From a checkpoint of a small transformer trained on Wikipedia: no biases in attention or MLP, 149M tokens.
Each number is 200 + 20 x the weight over its row's rms, rounded and kept within 0 to 999. Layers, rows and columns count from 0. The size before them is the row's rms in percent of the matrix's.

# layer 5 MLP gate, 256x128, rms 0.112, rows 16-52, columns 64-127
108,253,168,161,206,175,189,177,211,183,235,191,210,204,185,180,153,196,200,216,207,196,189,165,202,192,221,201,182,227,185,200,204,181,178,223,206,195,197,214,166,195,166,200,209,167,196,183,214,200,204,226,198,186,209,215,171,205,190,149,196,196,193,223,231
114,210,233,191,197,156,209,193,204,177,221,201,239,218,175,203,208,167,205,215,197,229,208,226,213,201,207,214,196,209,222,202,197,177,186,195,192,229,198,192,222,189,207,208,198,205,172,226,195,198,217,199,226,221,178,260,206,190,194,222,213,215,264,206,202
086,189,175,178,191,234,212,198,204,209,205,192,178,225,196,192,195,202,212,204,215,178,194,224,163,199,199,193,196,210,223,217,229,203,175,197,187,220,168,188,195,160,186,224,199,183,199,195,189,212,182,184,190,215,240,216,179,209,191,213,175,222,188,232,225
106,205,234,195,183,221,215,187,195,227,170,218,193,211,231,232,204,207,199,169,190,163,224,228,178,194,204,204,199,223,189,174,236,213,192,211,199,218,153,200,203,215,207,179,199,225,194,248,178,194,181,197,191,205,225,210,187,214,219,217,180,194,191,210,157
092,186,200,194,207,193,228,197,174,192,179,204,193,173,199,186,170,184,227,186,211,184,194,210,171,253,228,209,213,213,212,176,217,219,213,210,186,218,206,194,169,158,210,188,182,194,190,189,229,192,189,156,170,181,221,174,181,225,161,181,201,161,217,220,179
110,212,186,219,194,223,149,188,241,202,217,180,172,164,187,197,208,188,201,231,211,201,193,204,197,170,194,200,232,213,200,217,189,202,186,170,221,182,176,206,221,173,190,207,219,189,167,144,208,198,184,208,189,218,249,218,185,225,227,197,200,191,208,168,175
098,179,183,162,167,181,247,200,186,205,186,203,188,226,230,188,152,199,190,176,174,180,203,174,189,220,166,195,189,187,175,201,177,237,167,154,178,200,201,207,172,223,179,199,234,184,180,188,183,177,166,191,184,189,216,181,173,201,194,201,215,178,210,147,223
104,193,184,193,201,210,199,223,192,225,187,234,173,214,187,201,148,192,195,159,193,194,217,212,226,174,217,174,198,201,183,189,201,200,205,210,198,206,238,194,182,181,187,219,197,235,203,213,192,188,206,179,188,196,214,160,191,242,172,241,187,159,201,217,215
095,205,240,196,204,209,172,193,181,195,189,201,203,210,202,204,186,149,180,220,231,189,206,218,199,200,213,232,162,241,201,218,208,162,187,240,205,176,187,186,208,180,196,183,181,195,224,206,209,175,182,194,194,187,189,198,212,214,242,185,222,181,193,203,198
098,197,195,199,194,209,209,228,201,199,226,212,181,183,166,168,186,198,173,219,227,195,208,174,220,203,182,203,167,199,186,199,237,201,207,157,207,208,170,187,171,215,194,190,219,206,191,172,206,187,169,230,171,194,197,226,238,231,215,181,157,206,179,200,197
085,226,168,229,184,194,196,190,179,199,196,191,207,224,209,188,199,234,165,204,217,216,191,178,204,212,219,210,193,188,205,166,181,198,200,209,191,169,177,216,190,221,180,229,171,179,211,152,188,197,208,216,228,211,222,164,187,216,164,189,204,244,220,188,203
093,172,253,227,205,172,195,224,177,179,202,178,192,205,178,210,189,219,212,211,165,217,190,204,197,208,153,213,193,202,211,183,196,188,222,221,193,211,163,197,176,199,211,229,178,217,230,176,238,184,203,234,216,199,228,192,223,195,201,201,203,193,184,194,206
083,200,224,189,184,196,187,185,207,192,171,206,230,197,176,187,180,207,176,189,207,223,187,187,222,202,195,218,219,231,213,160,242,197,152,209,192,166,192,194,217,214,211,245,191,231,202,207,217,201,190,192,171,227,203,219,199,192,183,215,227,163,191,184,205
095,188,226,224,189,208,184,172,237,226,169,210,197,204,197,177,187,191,215,211,190,207,213,215,233,194,207,218,203,173,198,217,221,207,204,175,196,176,203,231,171,205,157,228,203,180,179,208,206,194,170,230,188,206,194,214,188,235,216,192,185,233,168,173,184
099,205,224,207,189,190,223,178,168,191,201,170,194,191,174,209,173,211,169,203,189,211,193,188,179,204,166,197,220,216,213,193,207,184,208,184,177,195,188,220,184,175,187,156,195,179,194,171,204,203,208,205,222,220,154,183,208,224,172,210,185,185,203,191,201
094,215,218,205,189,224,169,165,211,208,210,196,170,188,187,199,201,181,210,197,192,199,181,216,215,178,187,214,198,174,231,244,228,178,254,206,176,197,190,202,154,206,244,195,177,181,195,165,182,188,206,214,219,195,181,198,194,232,200,207,166,189,221,189,206
087,209,171,222,235,225,206,209,212,208,161,202,201,177,181,177,223,178,205,172,206,190,226,208,223,196,217,196,211,215,216,223,178,220,186,218,225,216,173,192,235,211,212,192,178,191,194,195,175,167,221,207,179,199,229,210,201,208,178,212,201,176,210,211,202
092,205,189,235,173,178,200,199,180,226,210,208,183,184,205,199,131,201,233,169,199,199,186,182,189,211,210,157,210,231,197,190,204,199,190,224,182,230,189,145,188,177,195,216,220,184,193,206,215,182,212,223,193,183,192,181,200,207,222,193,155,204,219,183,165
111,204,231,172,192,202,188,215,182,189,193,217,208,201,175,194,181,198,243,204,230,185,238,243,213,223,212,194,161,191,203,159,226,161,220,185,217,185,218,211,190,182,242,224,206,172,189,186,224,180,210,183,202,206,185,182,254,203,186,162,216,194,204,204,202
105,198,215,220,171,210,190,201,198,208,194,197,183,172,215,210,190,215,182,210,207,208,173,177,180,228,202,160,202,195,198,234,207,181,198,183,225,214,178,201,198,189,239,174,192,182,210,159,156,233,192,210,170,203,209,237,156,228,190,201,185,172,212,232,209
113,173,209,168,192,204,162,220,182,208,165,186,190,203,217,218,202,180,191,213,209,217,211,159,196,226,164,217,200,186,196,171,235,188,210,197,239,187,201,215,195,207,204,203,183,229,171,165,209,214,207,236,230,197,216,205,230,225,189,203,183,198,206,204,181
092,206,200,172,187,170,206,193,186,191,167,209,161,215,234,159,194,174,215,188,206,207,176,212,196,197,169,217,186,210,159,213,161,241,200,221,185,199,235,206,165,183,212,223,171,203,191,221,203,182,222,189,214,229,212,193,191,181,236,205,185,161,233,188,184
105,211,200,209,213,201,201,182,210,199,175,190,218,193,214,172,188,201,177,174,181,258,188,179,201,213,207,223,212,207,221,208,233,217,202,220,192,190,194,228,196,217,179,209,198,173,192,157,226,177,202,167,138,199,209,223,223,195,211,186,195,175,202,181,179
082,203,199,203,180,187,215,177,221,191,220,225,193,186,209,198,196,211,201,190,219,219,199,225,175,224,212,197,175,228,193,189,183,214,176,189,200,193,206,239,208,177,188,201,215,154,222,189,188,174,170,206,192,200,197,183,194,217,205,183,183,194,231,227,194
099,185,216,225,226,205,180,227,193,218,193,192,222,218,226,209,194,191,231,205,154,206,192,179,215,229,212,182,189,182,238,179,205,194,218,217,187,208,224,208,238,207,195,203,215,208,184,197,209,240,171,196,236,205,220,242,236,166,172,198,199,203,207,186,202
099,220,210,219,228,215,185,188,190,211,139,198,186,202,238,223,191,221,232,184,220,179,210,179,160,223,172,197,195,202,219,195,211,197,235,161,207,242,224,215,199,162,214,208,163,200,202,217,215,225,206,227,160,197,200,208,178,216,206,207,209,172,218,209,180
095,209,192,214,195,195,214,218,209,183,194,187,204,214,187,251,206,197,210,227,205,222,221,190,160,218,180,187,211,200,197,204,218,173,190,163,209,209,210,174,213,190,175,190,200,201,207,194,209,211,176,183,167,201,190,262,190,238,235,203,206,156,195,171,190
114,195,181,219,181,178,181,172,203,187,227,198,219,216,200,201,206,232,167,248,188,171,237,216,220,169,181,227,164,221,166,185,189,221,183,188,226,215,189,210,238,218,203,216,210,217,209,184,201,180,190,222,187,206,179,204,208,188,179,186,206,214,212,213,164
096,159,204,193,197,175,191,208,212,208,172,174,170,219,194,204,232,186,245,206,200,185,199,194,200,170,221,183,212,198,182,200,213,200,203,194,199,180,188,190,177,216,209,197,224,193,185,182,204,222,211,206,191,194,220,209,194,191,189,176,173,186,169,148,190
097,242,191,203,171,165,195,205,201,179,217,200,183,192,227,197,233,233,219,203,222,173,226,230,189,214,189,184,206,208,195,232,191,208,213,202,192,221,219,169,150,243,213,213,218,234,195,188,206,198,169,207,189,221,182,221,187,199,212,198,168,214,187,192,251
103,188,199,212,164,249,209,172,219,214,202,199,184,179,228,185,193,199,209,218,170,201,161,206,213,199,196,224,199,217,181,208,203,211,219,181,191,173,188,240,208,176,191,152,155,204,188,199,186,194,215,212,169,194,203,191,220,181,209,182,196,167,180,166,188
105,202,213,204,226,232,189,173,240,185,163,185,179,183,181,195,190,175,193,206,190,191,203,171,229,198,205,176,221,193,194,195,168,166,187,214,211,207,194,229,220,197,221,181,178,184,198,201,191,180,226,208,201,204,208,178,179,167,175,214,207,159,197,234,188
093,194,212,222,199,205,159,201,189,194,203,230,215,211,186,204,164,189,196,218,182,209,211,219,207,207,191,197,187,170,207,168,204,215,189,209,231,166,224,212,193,169,204,228,201,151,219,220,182,162,197,207,184,229,224,178,188,175,202,209,195,225,202,212,242
095,191,174,196,221,183,176,223,216,193,192,217,159,168,195,230,169,176,183,202,218,175,184,198,177,193,189,178,193,175,182,222,189,202,197,222,199,171,206,190,183,179,194,176,192,193,197,175,220,179,221,188,210,193,215,211,194,198,210,190,217,181,209,220,209
104,204,178,208,206,216,229,207,213,188,226,219,213,154,221,207,182,213,222,208,202,208,208,183,195,204,215,194,193,223,198,202,226,226,200,201,199,246,189,214,169,191,161,196,196,194,187,199,198,195,189,211,244,224,193,196,147,221,207,211,209,183,222,178,176
101,215,223,170,170,196,203,204,141,177,223,190,191,224,176,211,180,207,174,192,175,199,190,201,194,198,204,196,203,224,197,159,153,213,187,177,194,208,169,216,192,191,220,198,209,207,176,254,199,197,198,177,193,180,194,232,233,177,177,210,200,184,184,235,207
086,186,243,181,213,254,194,214,184,216,203,176,177,249,202,206,205,207,175,229,195,168,154,181,211,190,195,214,181,224,201,207,193,194,214,175,199,208,215,220,207,193,164,174,185,209,196,183,202,180,207,198,188,235,215,202,219,216,190,225,147,203,176,179,194
# layer 5 MLP up, 256x128, rms 0.114, rows 16-51, columns 64-127
105,198,184,185,189,233,193,149,231,217,195,196,223,186,212,212,183,173,211,219,204,188,226,215,218,163,201,199,162,184,207,196,163,195,180,217,174,220,219,204,202,179,206,201,198,186,187,189,222,190,186,204,219,197,213,194,214,184,191,219,215,181,205,235,206
112,222,183,220,207,203,181,212,175,193,201,216,186,207,192,189,226,219,219,198,183,168,207,176,176,221,217,204,208,168,204,188,185,202,202,209,205,178,214,227,175,193,194,233,196,188,251,164,216,171,185,197,181,159,223,163,192,183,222,171,194,229,173,196,207
100,217,201,211,208,182,195,219,196,188,199,225,212,188,220,181,203,217,176,186,222,182,233,183,208,222,194,237,216,186,191,183,199,192,176,215,166,198,190,217,203,174,213,240,170,225,210,214,175,167,205,180,192,216,209,212,203,212,200,200,163,205,161,213,209
108,161,197,212,179,239,198,193,208,195,197,203,167,201,201,175,192,200,196,180,198,223,212,190,190,202,170,215,213,185,256,213,178,198,250,181,189,180,222,202,177,204,176,191,206,210,190,161,177,192,204,196,241,204,178,169,202,225,187,196,225,242,199,188,179
099,203,207,209,160,197,208,179,198,185,192,180,176,236,230,191,184,226,187,220,238,207,180,211,217,227,166,137,165,195,183,196,196,192,213,200,218,224,223,168,200,224,186,172,190,201,203,172,191,158,215,189,166,224,204,220,197,198,181,179,189,178,233,202,214
102,193,197,210,196,193,196,217,187,196,185,202,192,231,177,172,194,152,197,219,231,214,222,192,224,184,219,211,169,166,206,203,207,238,198,182,209,169,199,204,201,179,227,175,197,183,206,215,185,163,197,179,195,197,217,186,230,186,218,219,198,197,186,190,201
093,191,193,232,206,176,198,226,177,202,231,189,193,182,165,227,186,225,196,191,211,189,193,203,221,214,222,224,244,193,194,195,173,189,196,227,235,185,211,238,207,223,216,163,178,223,187,179,216,214,259,229,235,166,199,197,234,216,201,181,192,206,235,211,195
097,183,239,195,176,177,213,248,219,202,204,199,185,221,201,225,167,156,219,198,224,170,229,231,237,190,192,222,179,222,175,220,190,203,217,214,177,205,193,200,208,197,205,197,174,218,200,206,200,164,178,220,195,213,193,166,210,224,231,248,186,189,190,191,167
094,189,190,183,193,209,197,171,203,183,189,227,232,210,199,186,206,197,203,201,203,195,202,189,186,224,205,189,214,172,188,221,197,219,168,222,195,191,169,191,220,204,202,212,204,170,176,214,186,235,228,163,209,196,180,151,178,212,199,246,214,195,199,188,192
100,194,197,191,181,226,226,238,209,222,214,217,199,207,206,190,174,202,216,213,233,214,216,203,205,208,233,192,211,213,210,214,245,188,201,190,198,173,197,171,189,195,201,224,193,255,207,200,183,170,196,189,192,204,185,216,229,201,234,203,134,179,185,217,177
090,234,189,214,187,187,177,163,192,192,214,218,199,257,205,192,166,188,184,201,194,225,225,199,175,202,212,213,186,223,213,175,195,180,181,181,220,179,194,202,210,218,161,215,175,178,202,185,181,202,209,230,202,198,201,197,205,209,186,203,221,188,252,170,199
101,235,222,178,228,259,209,195,203,183,201,199,190,211,170,181,192,185,219,227,191,159,243,186,205,211,227,189,191,223,211,203,191,239,184,231,229,158,200,204,230,189,185,202,206,168,204,227,163,187,201,174,190,193,199,207,178,152,182,240,204,206,193,193,213
090,179,219,184,179,210,202,168,205,203,223,221,166,223,188,180,179,216,176,193,205,179,174,173,165,190,180,200,194,244,228,176,233,185,202,193,206,164,186,175,229,200,203,230,197,162,194,218,194,154,205,189,217,214,199,204,211,237,166,208,181,199,181,176,221
108,189,222,198,218,195,201,217,197,197,142,188,221,234,201,206,211,201,181,199,174,209,212,204,202,203,214,213,215,210,198,212,161,184,188,200,213,215,179,193,192,203,189,163,177,206,188,195,204,220,216,207,183,222,189,201,212,205,212,193,219,209,180,182,205
097,199,186,223,203,149,201,188,242,200,223,212,221,207,231,172,214,230,190,192,199,206,222,196,216,158,234,205,187,161,212,195,196,201,189,204,196,210,180,201,199,175,163,174,194,233,217,192,195,157,216,242,188,239,222,177,165,184,144,204,199,209,182,219,228
097,179,241,217,190,203,199,214,211,213,244,194,198,194,165,169,178,152,215,181,223,172,218,216,193,218,192,184,185,201,185,229,212,192,195,209,229,222,197,239,211,184,184,203,195,208,231,229,207,200,211,208,195,162,226,202,189,163,225,192,217,212,233,205,215
092,165,205,211,209,196,202,176,205,197,224,206,190,175,216,200,200,230,194,210,229,194,150,218,170,163,181,160,195,219,170,185,181,181,191,223,204,187,166,211,184,194,181,197,197,206,181,191,228,206,184,237,221,215,169,212,158,216,219,203,214,204,173,220,186
088,200,183,232,204,214,197,163,188,196,206,210,179,182,202,201,160,179,223,189,175,204,152,152,200,212,210,166,181,245,206,200,188,207,215,243,185,221,207,182,224,169,179,213,233,184,193,227,235,202,199,201,221,179,223,168,210,191,197,183,174,169,216,196,181
111,193,215,196,146,206,210,195,201,209,209,197,217,233,189,211,192,188,185,190,199,212,215,208,221,174,196,196,175,196,191,230,151,196,167,182,221,202,225,187,206,206,200,222,217,174,230,218,221,208,166,237,161,220,181,137,219,213,153,202,240,221,196,197,183
105,222,204,197,188,213,203,217,211,226,215,187,205,194,195,218,199,177,240,214,273,207,197,206,191,191,182,187,180,201,186,170,179,192,173,204,230,184,191,186,237,205,169,193,178,201,190,194,180,161,164,197,222,225,206,236,208,213,191,217,205,183,194,196,201
106,192,233,218,170,208,202,198,222,193,213,173,189,185,233,194,206,175,210,171,184,204,178,170,232,182,189,218,221,188,203,249,186,199,212,232,172,218,205,194,222,206,199,228,196,208,220,193,159,163,189,208,223,207,204,192,218,189,220,211,183,210,182,224,223
092,175,216,165,195,211,223,180,205,224,198,188,217,212,202,198,238,223,184,204,197,179,189,167,172,178,212,165,217,215,193,206,235,189,243,187,200,169,219,173,244,229,199,191,220,196,211,169,206,216,195,184,165,189,200,200,219,204,161,220,224,198,192,168,204
101,224,239,200,206,228,230,195,165,196,207,204,154,225,177,200,197,208,177,187,201,188,182,237,215,214,183,174,213,198,206,190,193,212,254,225,217,172,162,182,200,185,182,178,175,201,173,197,196,170,202,166,206,193,209,215,198,206,232,194,181,156,201,175,191
087,201,224,192,212,208,190,187,176,214,188,223,200,163,239,174,212,137,197,211,181,232,203,182,213,195,204,212,200,179,211,209,174,190,169,210,198,191,175,221,197,180,211,183,179,224,211,166,210,187,186,219,208,205,189,207,211,221,216,201,233,198,216,221,216
099,190,161,243,204,190,211,208,195,169,178,173,212,219,180,186,188,201,221,213,202,191,216,234,231,195,188,196,212,166,174,230,198,205,227,182,200,164,211,220,210,204,158,185,178,204,204,231,176,180,196,218,213,179,198,175,188,195,232,205,219,210,227,223,209
087,237,156,199,193,192,189,184,192,204,199,191,213,202,226,206,169,175,214,238,219,217,213,185,204,188,228,203,177,165,243,192,215,178,226,203,201,201,218,209,196,169,235,165,222,230,170,198,215,207,215,209,225,221,198,192,191,218,204,186,243,163,175,196,184
104,190,247,171,184,209,192,208,203,180,215,175,205,198,223,195,161,186,194,232,187,227,183,207,184,180,200,189,185,179,220,208,182,228,177,242,204,219,223,173,225,183,207,198,229,187,174,163,208,205,176,240,241,188,173,182,200,182,171,215,189,198,185,172,185
106,210,226,240,208,186,237,212,230,212,199,184,205,215,182,213,210,171,204,191,189,223,194,185,185,191,179,211,228,193,229,188,191,201,191,213,158,190,225,216,232,234,204,183,186,212,206,219,219,189,191,207,200,192,217,210,179,187,193,223,217,188,184,197,212
102,177,212,208,177,210,196,178,188,184,196,216,166,220,213,227,193,196,259,138,208,177,204,210,183,192,209,197,175,156,199,171,205,229,208,206,192,207,199,178,178,204,193,213,185,159,199,167,172,172,181,217,210,199,182,214,209,204,186,195,203,183,195,202,215
096,224,208,221,193,172,181,204,194,168,216,182,199,200,201,184,221,214,223,196,185,184,214,229,187,224,156,190,187,189,198,212,215,218,205,206,199,221,196,152,177,233,184,185,222,204,169,165,235,195,183,199,184,240,216,198,214,206,210,190,168,196,185,189,222
106,175,206,227,204,183,209,193,222,184,175,189,191,191,168,184,199,202,208,206,178,175,204,191,213,200,210,179,234,180,160,212,194,176,207,202,208,187,171,192,163,237,210,200,214,202,174,229,234,185,215,211,229,173,220,198,215,193,192,209,178,193,211,209,203
099,222,202,184,196,199,194,229,157,160,173,216,213,175,193,187,161,182,187,221,222,186,186,222,216,156,195,210,226,175,206,190,216,176,178,185,191,212,205,228,184,215,194,210,193,190,196,224,195,187,216,205,185,198,220,222,217,194,208,221,184,207,187,222,200
097,206,230,164,178,221,177,163,171,225,191,172,188,211,243,191,226,214,220,207,206,223,145,212,207,186,210,182,161,207,201,209,189,199,181,179,201,208,186,206,186,232,153,207,216,200,182,181,203,211,210,168,198,219,191,201,202,212,183,151,212,203,208,167,175
103,178,244,225,170,189,167,264,227,157,196,174,186,204,170,214,180,192,226,219,198,174,166,186,183,197,199,207,197,182,204,227,217,167,196,197,190,221,209,212,183,167,197,204,207,205,214,190,200,205,229,186,199,229,201,228,179,244,191,186,194,184,175,189,208
106,185,230,173,200,207,226,188,215,212,221,205,204,221,214,176,214,208,206,208,209,211,178,177,215,203,179,199,208,221,177,181,183,177,192,179,196,205,256,224,197,193,202,210,204,207,201,231,175,234,248,184,163,184,218,205,246,183,200,218,196,200,163,212,210
101,177,216,171,193,179,196,219,195,208,215,192,222,210,167,196,187,207,212,202,190,200,223,229,192,191,235,238,214,208,206,201,175,175,233,192,194,217,250,223,185,204,197,209,170,224,204,148,176,211,195,212,190,204,231,170,226,226,228,183,191,216,231,207,182
# layer 5 MLP down (transposed), 256x128, rms 0.17, rows 16-51, columns 64-127
097,210,197,202,162,180,236,156,195,190,225,222,223,172,181,216,219,205,197,201,246,178,194,177,216,202,207,189,197,191,195,200,218,202,166,220,203,204,196,225,174,171,225,204,195,203,208,212,224,174,199,175,220,193,225,200,163,209,209,168,215,235,182,179,201
100,213,191,205,192,230,221,200,212,214,202,164,205,197,199,238,199,220,189,214,169,195,214,208,163,225,211,215,192,208,169,209,163,203,177,185,195,196,245,232,176,228,209,208,171,186,198,157,176,176,166,212,146,203,153,180,193,167,210,203,140,218,154,211,215
104,201,225,210,195,192,166,201,193,228,193,186,178,193,202,199,207,234,179,217,142,223,218,196,186,179,214,221,196,204,201,215,188,214,201,183,225,167,200,210,199,238,227,206,226,182,210,190,236,210,186,201,174,191,173,185,223,199,192,180,190,210,241,219,182
103,265,215,212,197,198,180,185,225,228,207,204,214,223,199,198,216,204,208,176,214,221,202,166,244,239,233,194,200,153,216,196,206,217,208,173,206,198,171,169,193,214,191,195,216,157,194,211,201,210,189,174,169,196,194,195,181,231,186,171,207,221,191,177,226
105,183,222,173,226,212,177,197,215,230,170,205,205,195,190,195,155,236,150,233,197,224,202,220,173,223,208,220,187,201,206,216,201,189,227,194,208,191,192,183,201,202,211,241,210,194,183,165,207,228,224,218,176,180,167,201,207,206,210,225,187,182,213,236,205
093,191,200,226,200,204,204,213,202,231,203,231,184,195,200,189,225,172,175,194,168,208,226,171,194,138,202,225,205,223,214,171,231,211,229,175,209,183,195,225,228,179,234,217,185,193,201,195,192,171,200,233,197,201,205,238,220,200,177,193,189,226,217,192,157
104,196,208,188,180,191,216,164,179,202,189,214,197,189,205,183,199,217,236,183,200,196,187,201,182,227,197,192,245,215,196,194,205,185,201,193,220,203,177,199,199,194,193,191,197,185,200,205,194,215,226,192,196,192,205,239,147,160,221,193,194,181,229,207,208
095,184,172,205,187,177,215,188,213,222,162,178,197,182,171,190,214,192,220,181,226,193,205,190,187,197,194,222,214,241,197,206,227,168,203,203,159,183,193,192,211,190,190,194,209,208,226,192,173,197,182,197,185,230,183,181,203,207,186,210,190,207,212,179,206
100,162,191,208,187,205,196,238,212,239,209,204,216,187,164,188,189,179,184,200,224,205,239,196,199,220,221,187,215,190,183,200,184,207,217,159,225,211,215,231,213,162,244,196,179,196,230,209,208,187,190,188,244,207,215,235,199,200,202,192,177,222,165,196,197
097,177,203,196,186,193,200,214,179,205,194,193,198,177,175,222,205,182,234,153,205,220,242,195,194,221,238,214,228,160,202,195,187,208,207,187,193,197,213,230,211,196,199,201,188,196,195,203,214,174,204,216,196,210,196,180,209,188,222,177,200,167,185,201,177
111,169,190,198,231,183,211,164,192,213,187,188,210,193,205,220,241,164,189,201,181,190,204,191,204,217,209,199,187,215,208,210,173,178,227,184,197,195,193,178,193,164,214,205,170,173,191,192,169,194,184,213,233,226,209,179,200,208,207,213,183,258,216,190,204
103,216,188,210,170,206,160,219,205,211,196,206,227,190,177,196,215,204,200,199,184,218,186,190,234,138,221,209,250,175,226,203,176,176,209,179,168,244,203,208,209,187,215,203,223,180,181,196,168,216,195,196,212,202,219,173,223,220,207,207,184,190,218,225,205
105,194,176,209,187,208,195,162,211,219,229,160,254,210,202,200,157,200,156,169,203,250,195,197,192,191,183,209,189,223,164,211,179,171,214,203,197,208,204,214,204,217,216,177,164,174,210,198,239,244,218,185,216,198,218,231,227,205,191,185,235,170,203,185,199
105,206,182,220,200,180,198,180,227,193,211,215,173,168,200,205,226,199,234,208,182,189,239,186,197,183,181,186,191,221,177,218,212,224,204,220,226,189,206,222,202,186,216,175,205,233,193,180,204,195,172,186,191,201,190,200,226,191,166,162,169,178,202,223,180
089,198,186,171,215,207,210,206,190,212,160,220,203,183,221,189,224,228,212,180,173,193,206,197,204,186,176,216,198,200,216,208,198,202,204,215,198,154,215,197,217,200,194,206,220,184,176,216,223,203,205,239,194,195,168,174,189,261,193,203,186,215,182,222,206
101,224,224,201,240,181,223,182,203,240,228,220,184,166,223,219,202,187,192,193,215,170,198,220,214,200,193,227,210,191,146,235,201,219,178,211,234,201,197,219,204,203,199,177,205,190,194,193,209,199,198,187,199,225,226,222,174,244,206,220,215,193,183,223,175
103,168,167,184,191,217,217,240,242,168,231,179,183,175,209,207,227,192,184,198,204,203,205,218,232,183,183,199,210,240,221,213,184,189,235,159,170,216,256,197,177,192,218,207,217,197,207,194,191,223,204,242,219,229,209,183,207,207,199,173,189,166,163,222,198
090,176,193,210,209,198,167,164,199,175,228,215,187,211,177,209,224,192,235,213,206,177,247,212,203,231,196,225,204,190,213,208,186,183,156,219,212,174,215,196,186,186,168,208,214,206,189,209,189,188,206,209,170,221,167,193,223,255,197,185,224,160,186,191,235
095,189,198,239,203,193,162,168,230,159,218,189,211,233,204,208,227,202,212,188,204,210,185,194,221,236,176,207,191,205,216,197,215,187,172,254,203,227,196,183,228,217,217,220,172,224,212,213,178,182,189,159,196,165,208,191,175,213,223,218,194,263,184,196,238
103,215,190,187,230,214,238,176,215,209,186,217,188,201,177,174,191,181,218,188,199,176,200,246,204,170,191,167,205,198,198,218,171,201,205,243,207,178,185,177,190,226,210,188,179,210,229,179,184,173,156,212,201,201,161,212,231,198,202,187,220,168,208,218,172
099,194,196,233,186,217,200,146,197,205,172,203,191,237,211,216,196,216,198,238,196,172,204,173,196,195,209,205,201,180,215,212,228,161,214,228,230,191,183,227,193,224,209,183,185,191,204,180,162,194,204,193,208,194,202,224,196,206,202,226,190,172,207,224,166
098,222,166,180,169,198,194,211,259,198,183,200,249,178,195,201,197,193,182,179,202,230,208,213,236,214,173,224,191,214,178,182,191,193,221,173,227,254,198,196,236,177,225,176,163,190,211,196,177,168,208,211,257,207,183,208,196,198,225,187,179,222,217,209,194
090,209,169,202,217,200,202,171,220,230,183,189,196,230,173,228,205,222,187,225,201,215,205,229,229,199,218,190,203,184,202,224,214,191,216,184,184,225,206,222,199,202,226,229,176,216,202,198,193,219,178,178,205,240,210,185,223,175,224,216,181,204,200,213,198
098,176,182,233,184,230,160,223,167,170,167,216,188,185,223,189,172,194,195,187,227,192,210,163,191,225,226,200,208,174,186,198,209,184,174,228,182,219,194,210,191,175,183,236,246,199,193,187,241,186,176,189,206,186,199,183,189,198,187,224,204,219,207,190,189
105,182,192,208,155,223,209,212,210,242,224,205,202,206,191,236,182,207,181,179,225,203,220,199,213,213,181,208,168,228,191,220,205,211,168,191,253,202,217,231,183,213,226,230,235,220,208,192,157,157,203,184,164,173,213,201,188,216,200,181,190,207,180,203,190
123,184,202,184,179,188,212,200,241,229,220,201,198,219,187,196,203,164,169,204,228,204,207,241,234,178,247,187,212,201,175,193,166,222,163,200,245,184,200,155,184,222,192,228,215,179,194,171,202,179,193,196,197,199,216,181,195,224,189,212,194,256,226,196,176
097,198,226,156,218,217,187,215,188,218,216,234,205,228,236,189,190,179,195,195,194,244,223,228,189,198,223,189,204,177,206,225,228,164,218,212,197,230,207,202,179,208,200,219,228,186,200,184,215,237,209,235,177,221,182,168,185,207,206,224,205,200,194,188,179
100,238,179,190,211,194,204,192,195,204,218,214,188,188,217,197,253,195,189,185,185,173,212,213,227,191,207,201,192,177,210,211,200,199,206,203,240,208,220,236,196,200,193,221,194,238,184,199,230,186,213,199,221,183,193,196,201,184,189,193,255,209,211,215,194
109,187,203,212,196,172,210,193,196,203,227,183,216,191,196,247,189,187,201,182,217,224,157,202,196,204,214,213,201,197,220,212,215,195,189,197,228,191,176,194,164,187,213,205,150,209,206,155,192,209,210,202,210,184,194,219,170,223,195,190,183,161,204,194,198
110,184,199,227,196,216,196,155,183,180,186,197,190,190,200,187,188,217,206,166,233,184,205,199,205,191,232,226,225,229,181,234,196,156,232,162,194,221,221,183,207,239,184,199,202,226,209,196,192,163,226,195,181,205,189,197,190,209,204,209,206,213,209,181,223
095,200,198,201,222,190,190,207,206,209,196,168,190,190,179,220,196,211,174,213,200,225,201,218,203,205,203,201,171,214,199,201,202,183,221,176,221,220,163,228,213,192,228,198,138,193,185,188,211,230,216,217,204,226,226,182,182,199,208,231,158,212,225,236,166
088,210,192,202,200,180,204,176,173,202,186,217,206,198,173,178,174,183,237,252,194,227,199,187,219,162,223,236,185,208,253,189,188,209,189,182,175,211,157,185,178,222,198,189,215,224,185,175,204,183,178,196,205,189,176,212,172,222,181,214,219,218,200,195,221
106,209,220,188,207,232,220,233,206,195,209,217,211,187,191,164,194,167,200,209,192,193,192,174,163,181,172,234,191,178,196,178,164,194,192,178,145,209,226,175,188,169,204,189,218,188,222,211,216,196,216,206,216,205,183,180,179,206,173,192,212,174,164,234,208
103,171,197,217,211,197,162,155,192,197,222,174,165,188,172,210,209,205,216,204,209,195,175,219,184,222,198,178,222,222,213,205,166,240,182,191,224,219,194,185,173,208,209,194,222,217,202,184,178,229,179,164,215,207,184,207,173,182,186,221,167,171,198,219,213
101,164,245,205,198,203,220,215,166,194,211,183,202,191,200,212,192,219,203,165,195,186,220,184,203,258,189,191,196,209,238,174,206,178,181,187,212,175,212,199,205,209,211,192,215,211,206,194,205,221,206,211,188,202,203,218,174,187,237,209,208,204,243,212,222
098,234,235,229,219,184,221,190,221,226,215,188,226,216,184,185,190,177,196,217,250,225,162,224,218,206,233,169,201,189,205,185,244,193,156,182,181,194,198,207,209,246,209,199,171,188,190,205,206,210,179,210,191,221,193,211,159,190,214,201,193,212,169,215,197